Each number is 200 + 30 x the weight over its row's rms, rounded and kept within 0 to 999. Layers, rows and columns count from 0. The size before them is the row's rms in percent of the matrix's.

# layer 9 attention output (transposed), 256x256, rms 0.0719, rows 119-127, columns 0-127
102,193,166,126,196,229,225,172,189,245,169,170,163,238,210,195,190,196,211,189,179,170,211,229,215,209,225,207,221,216,170,240,202,173,220,262,215,199,195,195,210,186,180,249,158,195,176,195,259,222,200,148,148,258,237,204,236,221,199,194,218,119,226,190,192,255,226,231,235,213,203,162,175,131,257,196,187,195,146,173,211,216,234,224,196,209,211,180,240,193,175,239,222,198,224,259,195,186,206,218,201,221,247,211,235,211,172,147,221,197,217,287,164,166,160,171,185,236,173,225,206,189,198,219,185,136,221,187,191
108,220,252,201,175,225,138,212,269,282,236,192,204,195,214,184,248,190,225,210,186,167,177,209,263,215,206,178,240,217,154,216,191,255,284,224,220,162,213,244,124,184,237,231,194,212,150,137,185,208,209,176,195,223,227,236,211,201,167,222,239,160,232,242,175,196,172,202,201,156,195,223,191,219,214,180,191,169,220,210,203,224,252,165,234,188,174,212,198,248,247,231,159,235,161,200,204,192,205,170,203,200,187,201,204,179,176,175,140,215,163,208,186,153,165,192,244,222,222,231,195,198,186,256,174,218,184,188,217
080,149,191,200,165,184,195,170,206,159,200,206,159,243,216,177,226,226,150,206,212,210,175,224,218,129,260,158,167,247,165,228,207,158,157,135,220,259,143,169,175,191,205,177,136,172,212,235,166,145,191,170,221,154,185,229,205,166,210,212,188,191,190,139,162,217,219,202,183,285,211,252,192,251,192,216,211,184,180,228,223,213,231,224,170,231,164,163,185,231,223,273,161,218,203,186,190,188,207,193,197,209,183,175,214,211,241,219,191,183,178,200,194,193,188,193,192,167,180,196,169,206,258,202,138,196,171,247,207
112,175,222,203,203,197,143,219,224,185,205,227,180,204,195,154,227,215,187,197,148,219,139,177,192,206,251,208,184,211,169,221,194,265,226,163,149,201,129,212,190,217,267,172,195,151,159,184,197,189,212,235,244,136,205,197,192,179,245,242,193,180,177,189,237,211,217,196,212,169,215,243,187,213,204,218,270,196,230,232,179,279,219,189,214,172,203,178,119,205,217,249,140,233,163,210,279,206,245,195,250,208,187,160,146,195,172,182,194,231,217,201,202,203,213,186,224,170,147,176,201,206,213,207,221,214,189,253,219
111,187,230,204,213,150,220,276,176,144,170,205,205,175,215,222,230,236,157,207,247,222,233,238,192,191,231,222,260,208,183,178,182,166,139,156,220,216,176,215,194,160,162,163,200,199,189,212,136,194,193,219,191,183,200,165,187,194,221,144,163,241,206,187,174,189,206,159,158,204,194,223,298,265,190,190,210,254,201,257,189,154,204,217,182,196,170,202,181,242,147,211,179,195,187,229,213,189,208,215,199,221,182,151,238,151,221,217,189,172,201,159,240,262,266,205,239,197,229,180,176,209,203,209,215,213,156,185,183
105,202,193,212,213,177,200,198,196,211,236,187,218,204,190,218,213,204,200,251,226,202,191,166,185,130,202,154,197,173,227,190,179,240,184,180,196,212,221,221,182,242,228,205,196,221,202,183,166,147,152,228,183,199,182,239,218,211,132,181,206,205,245,215,230,172,213,231,212,218,175,189,159,182,138,240,186,155,202,166,195,153,167,165,168,198,167,229,233,169,197,144,195,194,158,123,152,186,166,183,177,207,216,220,241,248,250,151,219,197,209,151,192,209,136,211,169,154,181,226,154,189,207,201,201,189,184,192,205
100,163,236,233,117,178,199,220,233,198,250,156,184,189,214,248,225,204,174,220,219,180,216,179,201,188,221,214,227,222,224,193,158,201,184,154,206,189,217,185,168,220,206,196,185,170,226,186,206,190,238,181,184,229,192,166,252,184,203,211,207,250,234,163,174,174,221,230,88,194,160,218,231,284,185,216,225,170,237,233,184,115,218,206,231,193,164,183,153,232,162,179,202,193,167,217,138,198,184,163,135,173,166,169,202,217,209,202,226,192,202,204,163,200,152,192,221,205,237,213,205,216,256,199,151,201,212,216,239
095,207,150,218,201,224,198,208,182,175,168,231,218,238,198,170,151,189,200,202,151,190,182,218,200,169,195,181,203,192,184,223,207,152,175,197,217,229,227,182,219,262,240,193,216,180,277,170,198,193,207,198,233,128,196,231,158,211,203,203,147,213,158,182,196,212,173,220,219,191,197,177,182,190,251,224,168,208,197,186,246,227,188,186,267,228,142,160,224,214,177,174,248,153,217,230,201,192,259,221,189,134,209,211,190,206,177,189,162,210,209,226,218,253,241,190,246,196,198,214,229,188,242,178,193,223,257,240,205
115,184,165,230,195,207,227,215,247,192,230,214,208,187,179,198,183,194,181,211,165,198,186,171,203,221,224,218,165,198,189,215,202,173,186,219,197,231,243,200,195,239,183,210,212,221,217,181,183,204,216,218,232,220,194,200,223,173,217,206,162,250,180,233,213,215,203,171,179,194,143,175,172,185,202,246,193,209,270,175,254,153,160,205,258,236,210,164,206,230,257,216,215,160,232,208,200,261,207,181,142,117,155,199,111,228,202,230,188,201,210,207,173,210,239,220,176,182,202,199,195,216,206,166,145,190,179,189,155
# layer 9 attention value, 256x256, rms 0.0689, rows 120-127, columns 0-127
102,184,195,279,236,203,226,243,215,219,180,193,188,200,156,209,229,165,244,187,168,213,215,212,232,212,228,179,273,201,180,222,200,222,206,203,259,146,195,243,165,202,228,205,145,130,214,112,166,204,212,198,214,232,184,214,154,222,181,174,206,180,183,215,193,184,177,234,192,218,146,225,233,199,236,233,194,246,219,211,242,165,193,212,189,258,200,234,200,178,224,159,155,206,214,164,150,224,205,190,208,238,251,131,171,220,216,114,209,189,176,193,225,167,253,162,215,199,212,256,187,119,173,184,193,228,224,200,178
079,188,190,219,219,225,196,178,174,203,205,204,209,184,232,202,219,263,171,206,251,208,138,193,215,181,243,210,138,190,227,177,201,220,231,210,200,234,187,154,192,251,202,252,139,214,200,175,170,159,185,182,234,202,212,193,269,201,231,209,172,211,193,245,194,243,193,157,209,209,231,210,210,204,240,217,196,196,158,161,226,213,225,289,222,194,179,209,165,186,212,191,203,188,173,206,208,187,200,208,201,158,194,199,172,211,153,175,202,196,161,214,168,176,182,192,225,188,250,199,205,253,215,163,214,102,229,143,188
110,207,168,237,252,202,184,202,191,197,193,186,170,209,193,177,198,242,172,219,184,228,197,177,214,218,234,212,226,196,160,223,198,229,231,217,197,190,179,260,251,242,212,203,184,213,240,144,171,193,213,209,167,184,183,159,171,193,210,200,182,195,207,231,233,189,199,178,165,195,213,238,142,286,138,185,269,202,197,169,250,262,206,158,166,201,186,191,161,190,199,208,197,205,260,212,207,183,212,209,192,177,132,127,118,243,137,164,214,250,222,223,217,194,198,213,255,220,217,205,209,162,224,272,199,194,243,191,189
110,253,178,143,190,181,170,161,183,246,213,220,243,206,242,233,205,179,152,190,213,180,207,235,187,212,217,194,161,212,187,209,183,182,176,161,174,197,215,211,183,195,136,195,293,184,172,223,163,206,202,234,180,201,200,200,314,187,193,239,224,237,194,229,202,190,191,183,189,205,221,174,211,234,151,225,183,204,223,215,209,194,130,192,235,177,194,206,127,210,187,193,193,189,173,200,228,205,235,190,189,218,179,203,206,178,228,212,187,215,177,173,175,192,242,143,275,202,210,152,187,275,207,173,204,194,188,199,210
105,170,183,199,205,207,158,226,181,188,209,201,200,193,259,170,217,261,154,208,231,253,208,177,223,164,240,187,172,188,234,211,165,192,184,191,168,182,187,240,146,160,172,177,154,239,162,129,166,199,198,174,203,241,226,263,198,198,205,191,190,170,181,193,186,252,220,318,217,219,129,185,190,170,284,174,174,221,204,193,152,179,214,186,195,194,242,229,207,186,153,192,227,230,186,204,209,185,163,177,213,185,122,210,172,217,223,173,216,214,183,208,193,196,194,184,166,167,176,196,197,196,186,243,159,197,214,190,248
098,196,181,189,154,201,188,195,193,204,172,192,228,208,258,216,171,187,194,207,135,229,177,163,212,198,189,192,217,193,251,151,173,177,203,145,162,185,200,184,234,169,188,264,151,226,203,181,235,238,204,208,141,214,198,179,243,185,194,180,199,211,218,199,150,231,201,221,196,194,182,186,223,263,213,200,174,195,155,205,222,162,212,213,240,179,159,292,172,201,186,175,223,163,158,217,177,229,189,207,216,182,247,191,167,204,218,164,206,209,203,162,203,191,173,188,180,179,216,218,215,269,203,133,207,240,192,194,223
094,183,215,174,196,216,202,174,213,210,190,211,182,219,228,185,221,171,224,233,226,197,212,203,231,216,160,201,232,198,253,242,236,257,194,207,189,273,184,161,201,179,219,191,229,190,216,209,158,162,199,210,208,171,218,197,251,159,178,180,128,205,196,245,227,229,193,179,217,180,286,210,201,188,230,237,189,208,211,207,153,239,204,268,224,178,158,167,159,224,176,213,223,165,188,176,174,209,182,225,226,177,227,263,278,197,187,251,200,199,182,216,231,214,192,246,241,190,240,196,183,222,207,222,214,180,189,207,132
113,213,207,244,174,202,220,208,210,212,212,210,207,192,206,192,151,198,230,231,193,229,195,177,222,209,224,195,205,229,243,195,197,217,205,184,156,217,189,223,202,168,186,202,148,204,225,244,213,174,211,219,214,201,175,134,245,191,186,186,135,256,225,174,256,208,185,138,183,170,236,214,161,138,175,229,208,208,190,189,197,209,290,255,247,201,180,218,243,199,190,200,230,173,169,208,153,268,194,200,221,153,217,254,201,202,200,233,199,213,170,181,156,211,188,305,177,191,211,166,164,249,159,196,207,182,170,134,210
# layer 9 attention query, 256x256, rms 0.075, rows 128-146, columns 0-127
101,132,203,221,149,193,261,191,220,249,201,177,180,177,174,197,256,206,127,162,182,230,170,221,183,233,230,205,244,221,146,229,189,187,205,189,185,241,231,189,250,186,207,178,182,186,196,215,253,224,169,214,193,163,187,154,177,252,187,192,200,203,268,207,221,194,216,186,213,209,187,232,213,163,231,211,212,221,99,142,178,232,210,149,193,146,172,158,156,185,242,201,198,156,200,206,168,200,183,190,192,194,245,167,170,225,208,204,223,236,161,198,200,124,223,267,216,207,219,212,217,201,216,200,164,206,226,177,222
097,261,197,194,289,178,168,154,191,167,211,235,191,190,233,178,182,228,164,175,231,166,202,178,195,175,186,226,217,227,157,193,175,233,208,191,190,221,185,228,155,208,209,256,188,268,171,173,184,208,201,194,237,265,197,235,204,206,261,231,225,201,167,206,128,218,174,222,194,196,170,207,204,212,176,174,249,211,281,240,199,153,215,223,203,230,224,256,190,199,181,205,248,230,195,216,174,180,190,198,176,244,188,215,262,197,195,193,185,196,222,209,181,206,253,208,190,173,225,179,246,213,160,231,189,225,195,208,141
079,216,202,214,225,198,228,213,202,199,174,249,215,175,217,225,206,185,196,152,243,266,141,193,154,196,186,170,231,202,199,251,190,190,213,175,197,199,267,256,258,175,170,218,214,229,186,190,245,238,194,241,206,175,178,212,134,211,198,214,187,201,165,233,165,207,183,205,185,234,198,225,213,160,196,219,222,225,113,191,175,241,160,194,116,237,191,224,185,147,185,233,196,193,224,220,199,224,183,153,221,155,208,141,169,244,199,151,193,229,204,136,199,186,220,202,192,208,202,201,183,254,244,178,223,226,227,217,216
075,221,186,194,231,234,203,197,176,224,180,239,208,163,237,187,221,237,183,259,238,189,220,186,194,191,202,221,225,218,246,207,201,247,141,175,213,169,150,198,267,226,238,165,228,181,253,214,212,235,234,165,198,203,217,237,275,220,231,184,212,195,157,233,218,220,169,176,200,210,153,143,179,195,196,163,149,192,221,202,199,273,188,203,200,154,124,183,233,195,174,224,166,204,128,234,243,215,217,219,207,217,171,203,231,173,266,205,234,233,204,218,172,222,150,204,213,241,202,176,230,242,171,240,154,247,188,177,170
080,209,168,210,214,239,173,162,193,183,181,189,259,212,215,201,236,205,266,212,190,225,219,233,213,220,203,168,202,198,188,223,218,178,228,226,204,249,205,137,146,157,185,172,199,196,218,229,196,168,183,202,138,201,211,157,202,206,197,207,205,195,213,148,225,224,184,209,223,186,217,205,226,145,238,192,187,200,166,228,193,176,193,183,139,245,191,172,201,218,216,248,197,208,201,217,220,210,187,119,249,274,207,152,147,225,183,165,168,208,203,193,149,219,205,205,165,228,181,248,131,197,177,178,207,201,161,193,180
095,145,215,234,139,210,225,239,211,239,182,203,197,244,196,254,245,188,196,209,217,219,179,192,212,197,219,128,212,194,237,214,189,167,199,185,190,237,251,227,243,192,180,175,173,147,207,219,201,209,218,202,214,141,198,205,191,159,173,166,224,225,224,232,253,169,139,170,221,192,283,154,239,167,209,244,166,195,185,203,198,234,177,231,208,218,168,167,167,193,191,202,155,181,179,212,212,205,253,223,246,181,179,211,186,235,194,183,243,192,181,196,189,195,193,227,185,174,195,212,207,222,198,185,206,206,240,235,289
074,235,200,212,171,207,200,210,181,223,164,207,232,240,175,212,166,202,216,217,226,274,189,210,226,186,180,177,208,193,206,273,220,177,251,181,165,203,255,201,205,155,217,191,151,188,197,208,256,188,212,244,182,209,209,167,199,174,179,198,197,221,262,145,234,187,190,192,190,204,216,178,260,208,182,199,196,199,124,180,204,206,214,201,168,242,181,191,179,220,220,238,185,199,231,225,217,228,199,135,225,172,192,165,152,192,212,129,158,226,248,200,192,212,223,203,172,166,168,231,116,222,208,185,179,197,160,194,225
096,165,176,234,210,195,210,208,212,230,170,210,179,234,193,236,214,173,225,240,210,175,160,179,229,227,242,153,208,213,263,194,184,216,211,208,201,188,214,220,228,196,179,160,200,175,239,190,206,234,227,194,222,156,189,204,190,220,171,195,213,180,211,224,258,229,147,183,252,189,219,190,213,162,213,222,164,185,205,185,217,227,172,219,197,169,170,160,151,182,214,212,168,170,142,197,186,182,230,213,263,156,170,198,224,254,208,173,263,156,202,179,191,169,183,197,227,199,205,201,207,229,207,189,196,188,265,190,267
086,195,204,217,151,255,251,200,217,198,188,264,180,229,182,252,189,177,202,240,200,197,180,183,238,221,199,167,155,194,208,175,178,171,149,198,151,252,218,200,191,257,158,179,205,173,202,207,215,210,241,180,204,176,222,246,114,144,202,186,230,219,196,224,235,175,171,196,199,216,218,149,205,162,215,214,230,183,213,214,206,219,124,206,203,195,192,189,175,173,200,189,119,203,188,222,177,225,217,207,230,205,204,191,182,263,204,167,220,181,173,145,197,239,218,163,205,179,187,202,216,196,186,170,257,154,249,173,232
084,154,206,173,172,188,232,248,236,189,219,237,189,207,194,211,169,210,159,173,192,221,165,239,175,193,191,188,151,194,214,203,169,135,187,158,194,181,191,236,209,247,220,240,151,181,159,237,163,179,202,190,190,200,214,221,209,142,205,201,190,224,227,269,196,180,182,251,200,160,232,181,239,232,170,168,201,218,244,220,175,165,206,184,261,186,206,170,216,233,212,150,215,127,188,207,200,189,182,260,156,189,204,223,205,203,205,219,201,219,224,187,233,246,189,200,251,159,230,181,187,172,165,227,175,184,192,197,202
089,183,203,236,132,185,205,226,191,222,177,212,202,248,194,245,214,151,170,228,217,196,188,175,223,217,220,155,201,205,273,213,193,187,220,179,232,221,232,221,245,178,191,161,183,195,249,195,209,228,243,189,206,162,173,205,197,218,172,166,230,214,247,197,263,211,172,168,234,203,212,182,222,166,195,263,144,181,188,187,220,246,180,214,180,188,152,160,157,204,205,221,164,187,126,227,187,215,233,174,243,177,161,201,179,246,183,147,285,193,187,206,182,175,180,226,189,200,210,202,212,241,202,175,179,215,235,239,242
092,183,234,220,228,187,224,180,214,236,224,230,168,164,187,183,172,189,138,207,182,161,171,231,179,194,200,222,165,203,223,129,181,229,178,205,196,195,168,223,193,239,204,192,231,217,239,207,152,242,204,185,229,232,217,199,168,227,239,179,189,204,207,213,186,247,179,216,196,196,193,223,129,222,205,207,218,174,240,188,232,177,176,202,280,184,221,192,175,170,219,164,216,215,150,182,156,197,199,269,191,165,162,245,281,223,199,199,258,107,195,167,236,161,208,219,247,201,209,150,246,186,226,193,192,191,257,167,245
102,225,145,222,252,227,169,188,234,184,223,194,242,149,213,171,230,186,218,176,143,206,244,222,199,260,236,248,286,185,175,250,233,180,206,209,174,187,181,170,217,125,164,220,234,223,214,182,235,152,172,201,195,187,218,154,263,197,162,220,181,166,200,208,180,202,259,198,200,213,216,310,207,130,178,214,213,192,192,185,193,125,266,182,221,189,189,188,228,214,197,207,220,231,222,193,157,161,215,161,195,239,254,203,241,136,198,205,162,198,232,209,175,167,236,243,225,234,177,183,205,212,229,204,241,234,213,224,158
096,226,144,198,199,204,184,214,204,193,193,188,208,200,209,221,219,183,219,199,216,254,194,196,189,200,174,205,226,161,185,219,218,159,170,136,198,201,208,177,217,137,212,187,178,112,185,211,188,209,185,203,188,138,192,218,234,160,213,158,157,244,223,171,181,176,129,163,206,242,217,221,189,172,198,208,183,182,167,163,157,222,232,198,172,238,230,179,204,179,219,205,190,217,240,169,158,189,164,158,212,218,245,211,186,177,160,197,159,202,190,194,217,155,253,234,162,125,178,219,259,184,179,178,198,190,206,225,190
094,187,209,165,180,174,242,279,203,217,221,183,219,191,225,220,152,187,165,203,196,196,156,217,217,191,184,186,207,202,232,170,213,177,241,218,205,200,214,221,192,199,251,188,194,168,213,206,168,218,182,173,198,205,173,210,243,180,168,184,197,232,258,211,232,182,192,188,202,181,220,163,190,204,210,209,252,122,213,150,165,182,168,252,274,163,234,167,186,152,132,169,245,186,199,204,179,138,192,230,186,138,164,235,249,214,185,232,227,130,150,218,222,185,186,232,164,205,203,162,199,202,235,208,199,196,208,248,210
096,188,237,155,191,195,135,199,223,178,237,151,201,132,197,148,175,243,154,169,178,204,209,211,156,219,188,234,195,230,174,186,184,196,215,226,235,181,154,205,107,227,224,192,240,269,179,172,190,221,155,202,245,281,222,210,206,231,229,197,189,177,146,166,138,170,263,151,162,235,174,253,160,205,164,192,251,209,220,255,196,197,207,211,167,150,204,234,206,188,178,185,208,210,190,181,188,200,213,190,180,205,163,246,220,210,177,238,241,186,172,165,221,224,198,206,166,201,156,204,232,180,211,248,220,186,212,222,215
084,240,164,187,171,204,169,192,214,207,174,155,232,241,216,212,230,220,287,217,166,265,210,189,223,221,184,197,206,185,160,246,238,154,215,221,191,197,241,164,182,186,196,221,216,178,146,208,218,153,217,210,192,169,203,219,173,133,184,233,185,191,185,196,197,188,202,162,203,203,207,178,233,197,195,176,214,264,208,218,202,181,225,192,132,227,180,188,237,223,180,206,178,183,237,192,294,208,165,159,183,205,256,176,183,143,187,241,158,289,217,233,193,229,180,160,169,205,207,252,170,188,211,189,253,181,168,171,150
095,203,172,193,147,193,208,214,220,189,176,229,226,272,225,231,207,213,207,253,229,226,190,155,214,227,204,172,220,184,246,252,214,173,259,181,207,226,248,233,212,134,179,194,167,182,236,191,253,213,231,221,197,150,169,205,223,219,158,208,211,164,247,196,272,161,170,188,237,214,229,188,254,117,207,238,183,217,207,182,188,260,174,212,149,181,174,168,200,180,167,228,186,171,186,213,202,198,221,165,230,184,207,191,183,231,201,171,243,240,160,217,172,213,196,230,150,165,199,224,197,235,174,190,184,240,217,226,245
112,212,198,199,205,198,171,176,197,132,226,227,146,195,226,205,185,225,155,176,221,235,176,207,134,189,162,195,120,160,225,177,136,138,177,138,226,233,195,212,145,229,223,226,164,176,197,217,179,238,209,239,203,209,206,263,174,226,284,170,200,245,176,255,171,172,198,232,186,248,176,197,163,235,184,178,218,207,198,241,177,239,152,230,199,210,217,220,190,188,228,179,183,183,203,183,179,237,170,220,196,232,181,219,189,224,183,224,207,222,201,201,218,276,210,177,175,111,215,192,211,182,135,235,178,151,219,179,210
# layer 9 attention key, 256x256, rms 0.0737, rows 128-146, columns 0-127
095,245,186,169,174,204,174,201,171,180,197,185,219,194,177,202,221,198,225,238,181,228,240,227,192,222,240,220,159,200,243,205,237,183,174,251,208,193,180,170,174,128,190,185,162,227,200,267,192,178,217,208,163,216,247,216,197,176,194,236,204,215,190,185,193,240,233,287,193,231,215,160,205,164,189,189,226,172,199,177,190,228,205,195,208,224,181,179,274,200,182,193,168,170,203,199,221,246,213,211,234,211,197,179,205,174,238,202,206,238,209,191,127,219,235,229,261,272,240,246,181,218,150,167,236,194,219,212,215
103,213,196,199,206,149,224,195,209,205,171,233,195,244,192,246,164,204,170,191,238,167,189,176,200,190,190,231,223,181,224,188,176,212,169,201,213,207,235,218,256,233,165,243,196,186,231,177,174,230,194,135,194,185,183,215,197,186,183,198,233,209,158,267,223,178,111,173,211,247,192,190,156,274,171,175,224,232,195,221,181,195,170,272,183,232,206,192,200,163,237,209,189,185,205,162,204,205,212,204,164,202,178,190,193,206,166,228,205,200,156,152,200,205,138,173,184,178,257,126,215,187,217,210,160,141,263,185,202
083,170,198,245,188,198,225,203,214,178,213,200,159,185,193,198,225,224,163,203,226,153,198,190,170,247,189,211,171,253,247,185,177,233,190,181,189,190,161,191,228,183,207,165,221,176,232,232,220,208,201,102,191,229,250,231,220,197,191,219,166,223,137,193,213,206,203,155,210,221,163,239,165,192,200,207,225,187,218,232,219,149,182,196,221,162,205,230,227,218,177,181,170,208,182,155,192,180,237,170,113,218,184,166,221,185,168,232,201,147,158,215,249,196,258,203,205,185,197,173,252,213,208,198,143,177,200,178,195
110,186,183,141,165,140,231,248,274,240,191,179,182,186,189,251,176,184,208,152,205,170,211,175,190,188,142,193,200,205,142,195,123,170,177,186,179,238,207,211,174,209,176,226,226,159,149,126,199,195,177,128,208,177,179,164,185,200,176,216,236,297,165,255,225,167,153,152,214,195,213,230,205,188,172,198,218,177,180,219,201,180,194,221,191,172,181,209,177,179,182,182,174,201,234,212,189,195,202,203,183,165,169,175,229,229,181,215,184,184,166,164,215,180,176,201,172,167,230,184,188,207,226,199,227,180,262,239,242
088,193,215,193,206,191,207,160,221,242,269,176,160,174,179,151,163,179,198,165,214,197,176,200,196,184,199,217,185,231,216,135,158,232,214,197,240,184,157,231,167,279,191,159,221,204,193,178,204,211,174,182,190,221,163,202,166,269,201,202,204,183,197,171,176,194,249,195,212,129,195,186,173,238,241,158,211,190,247,175,226,203,192,120,193,184,206,207,160,233,187,143,212,197,216,170,198,160,185,200,149,197,198,228,210,190,216,255,225,195,172,217,243,201,194,200,196,177,157,222,146,189,199,218,181,248,158,166,178
074,179,246,176,186,220,234,189,191,205,221,188,178,165,185,201,165,207,218,236,213,166,258,149,209,214,149,149,169,219,257,190,205,195,223,215,241,156,145,177,100,206,168,145,213,183,204,207,177,150,236,158,218,228,192,241,241,189,226,185,186,294,167,203,214,195,242,200,170,180,232,189,197,206,221,204,225,147,214,190,233,258,167,220,176,200,170,209,217,190,190,181,167,161,252,204,250,212,195,256,178,184,178,228,196,175,212,188,252,208,203,224,215,187,210,226,211,244,217,195,150,216,171,231,224,181,174,181,178
084,152,200,218,191,203,181,252,208,190,248,200,147,130,225,160,208,201,174,231,229,140,185,168,171,225,168,181,178,253,207,169,172,218,173,219,212,185,136,191,155,206,184,155,233,189,213,202,177,205,196,141,207,237,167,219,256,176,250,215,200,239,141,222,174,198,232,183,179,191,177,223,183,182,230,209,237,160,203,217,273,222,161,190,216,142,202,221,198,194,190,181,152,209,245,173,206,215,244,240,130,183,178,174,213,203,205,224,235,193,135,202,250,172,231,196,196,176,204,187,191,238,200,215,191,185,189,199,180
081,185,204,152,160,203,243,261,189,157,231,169,190,229,221,210,202,241,139,199,202,187,200,184,188,170,162,175,149,193,210,207,192,146,189,221,208,196,172,186,139,211,226,176,193,184,181,196,200,139,240,205,194,227,175,256,218,195,223,185,231,305,233,248,228,211,199,196,214,187,219,175,223,235,176,197,194,162,191,227,202,198,163,239,227,185,195,189,181,148,172,188,188,187,253,252,236,207,245,216,211,187,120,219,166,206,217,206,238,194,176,214,237,227,178,221,167,218,212,205,167,224,153,242,238,173,215,192,235
110,223,245,217,215,257,161,233,208,246,208,137,204,185,188,151,180,181,197,150,211,258,236,198,220,170,235,167,197,228,225,212,209,207,243,177,197,182,181,203,167,176,219,221,253,213,183,194,243,175,190,241,247,177,177,172,240,237,206,183,185,176,207,179,190,187,230,214,198,170,263,199,262,183,223,224,192,158,192,185,182,239,200,201,177,187,207,216,210,190,153,261,154,146,217,191,221,185,201,222,216,219,175,206,195,167,206,178,216,236,203,245,246,165,263,243,191,201,189,202,176,259,194,268,203,248,124,248,175
083,213,171,233,200,216,191,184,196,172,161,215,220,196,165,229,232,199,187,194,204,186,247,134,221,204,211,188,220,172,208,245,236,183,217,194,167,188,227,135,205,119,143,209,199,246,194,185,234,183,209,183,255,157,229,153,206,191,194,200,193,163,201,193,230,195,216,157,199,265,196,250,231,201,221,245,205,234,195,182,186,201,223,277,191,174,193,250,250,225,195,230,177,211,173,147,211,211,262,189,228,240,224,140,170,205,163,152,185,177,203,236,119,202,192,175,209,214,232,186,230,195,161,189,211,160,219,271,187
078,221,212,178,195,189,218,236,222,192,232,174,166,225,232,244,211,214,176,229,165,157,193,161,243,192,175,183,197,209,295,211,212,128,167,225,208,177,188,216,158,203,189,194,183,170,203,171,224,110,228,173,223,194,214,239,196,140,200,176,220,301,231,250,229,183,208,187,202,207,221,150,193,229,193,225,181,226,195,201,185,202,161,228,236,182,195,163,188,174,192,204,211,152,243,249,263,185,220,205,206,197,175,223,163,207,230,226,234,232,214,180,217,189,188,215,217,246,226,197,172,244,155,254,231,211,209,224,243
096,233,190,238,203,175,193,194,223,211,140,184,255,228,207,242,219,170,201,194,185,239,196,225,201,214,211,224,245,162,177,227,223,228,192,213,194,224,260,187,252,179,171,246,157,232,164,193,262,186,157,186,175,173,251,157,199,230,149,179,205,150,208,174,194,206,169,220,228,247,203,206,199,176,158,180,179,235,215,183,183,209,212,226,184,207,197,215,233,211,200,243,236,193,162,210,193,224,187,173,244,250,206,181,208,189,130,199,164,215,222,148,127,200,190,238,161,211,222,218,199,196,229,197,200,178,230,254,229
116,226,212,183,220,180,183,193,163,162,156,215,203,185,201,193,156,223,224,241,221,119,188,190,168,184,221,241,148,201,220,152,168,195,197,214,170,212,202,239,220,246,256,198,162,167,199,188,174,212,200,190,215,221,274,235,196,229,230,221,204,158,152,185,198,216,187,197,225,198,225,143,197,271,195,154,208,218,251,223,232,189,156,190,181,234,211,192,207,189,219,196,225,215,171,169,190,197,184,230,185,195,137,246,178,223,192,209,194,167,233,204,239,258,162,136,244,191,195,194,182,191,208,181,189,198,174,123,192
102,220,217,266,269,205,178,160,202,191,160,238,209,171,163,158,190,182,200,193,173,205,224,198,191,216,265,207,176,210,232,203,249,227,173,205,166,199,205,255,241,141,181,196,169,229,245,192,169,163,160,232,247,208,213,212,186,177,226,171,205,162,232,185,150,179,158,211,206,214,230,245,234,176,210,205,236,222,195,135,207,169,216,210,228,219,204,194,224,214,227,239,140,210,169,179,157,170,192,214,176,218,247,234,244,212,159,149,194,180,231,200,209,200,187,155,239,175,129,174,228,211,195,176,165,220,179,180,193
101,197,143,196,219,140,228,145,188,198,154,263,252,221,210,229,211,190,195,201,189,226,166,189,197,193,186,217,258,213,196,220,213,216,231,183,190,208,252,198,245,182,181,174,152,229,209,245,183,170,229,199,149,175,241,208,210,166,171,215,178,189,239,221,220,224,137,190,199,221,212,211,165,179,210,242,154,258,185,175,219,181,236,170,214,281,188,157,233,213,246,200,229,195,170,220,177,191,168,162,214,220,283,195,198,203,133,160,179,191,260,187,147,197,211,179,234,219,199,244,234,173,208,176,166,209,284,185,172
085,157,165,196,211,154,184,203,186,214,188,230,223,209,190,188,202,151,217,189,244,217,171,242,208,166,184,227,212,226,124,218,173,215,182,183,208,202,219,192,218,216,232,265,226,178,174,173,176,260,154,194,204,198,178,162,198,208,179,232,235,179,177,186,194,256,111,182,219,192,172,225,179,191,175,191,182,210,210,227,208,211,224,146,216,190,195,184,199,181,202,184,221,230,194,157,189,210,171,156,172,222,211,176,197,168,160,196,147,205,213,174,209,206,238,202,191,156,236,197,220,195,206,215,172,153,215,190,132
088,195,226,152,184,217,226,203,204,200,279,180,161,164,223,215,189,240,181,196,192,143,198,179,214,161,203,187,159,239,275,154,178,171,173,240,225,166,139,227,146,252,202,192,238,187,244,200,183,149,224,181,219,201,171,227,202,177,276,195,214,278,219,235,219,173,252,193,158,143,227,164,179,231,258,224,211,173,184,188,209,171,165,192,208,212,198,206,180,190,208,180,173,143,248,190,254,152,197,219,197,175,206,239,135,197,257,205,215,195,204,214,234,197,197,183,224,199,197,242,175,250,166,206,210,252,188,191,213
088,228,235,142,169,155,203,222,253,238,201,155,226,209,264,233,212,190,185,202,181,200,179,134,241,185,181,189,212,222,246,215,131,169,219,202,212,221,229,185,160,226,195,169,179,203,198,177,251,116,188,183,180,149,158,201,173,186,147,162,200,229,221,243,222,197,205,163,226,185,213,165,229,203,202,240,155,224,195,236,194,230,177,225,198,149,147,189,196,189,189,192,197,154,184,250,248,178,228,165,213,158,198,231,191,223,227,216,243,239,201,163,180,224,231,245,175,228,229,254,163,250,176,248,234,239,241,266,264
097,169,188,168,188,133,251,237,222,199,197,205,210,146,191,271,213,216,164,184,195,151,231,193,185,260,180,172,181,236,141,161,201,139,140,195,237,187,149,172,229,199,199,215,241,177,147,166,210,206,161,178,154,210,148,161,223,184,166,156,255,187,203,219,226,191,201,183,213,213,159,206,202,180,142,199,233,200,214,200,198,167,223,215,236,146,161,202,174,222,197,196,176,217,236,207,200,237,234,199,213,194,216,111,258,216,210,221,193,191,155,170,171,186,198,219,174,218,265,132,215,188,199,167,180,146,185,233,224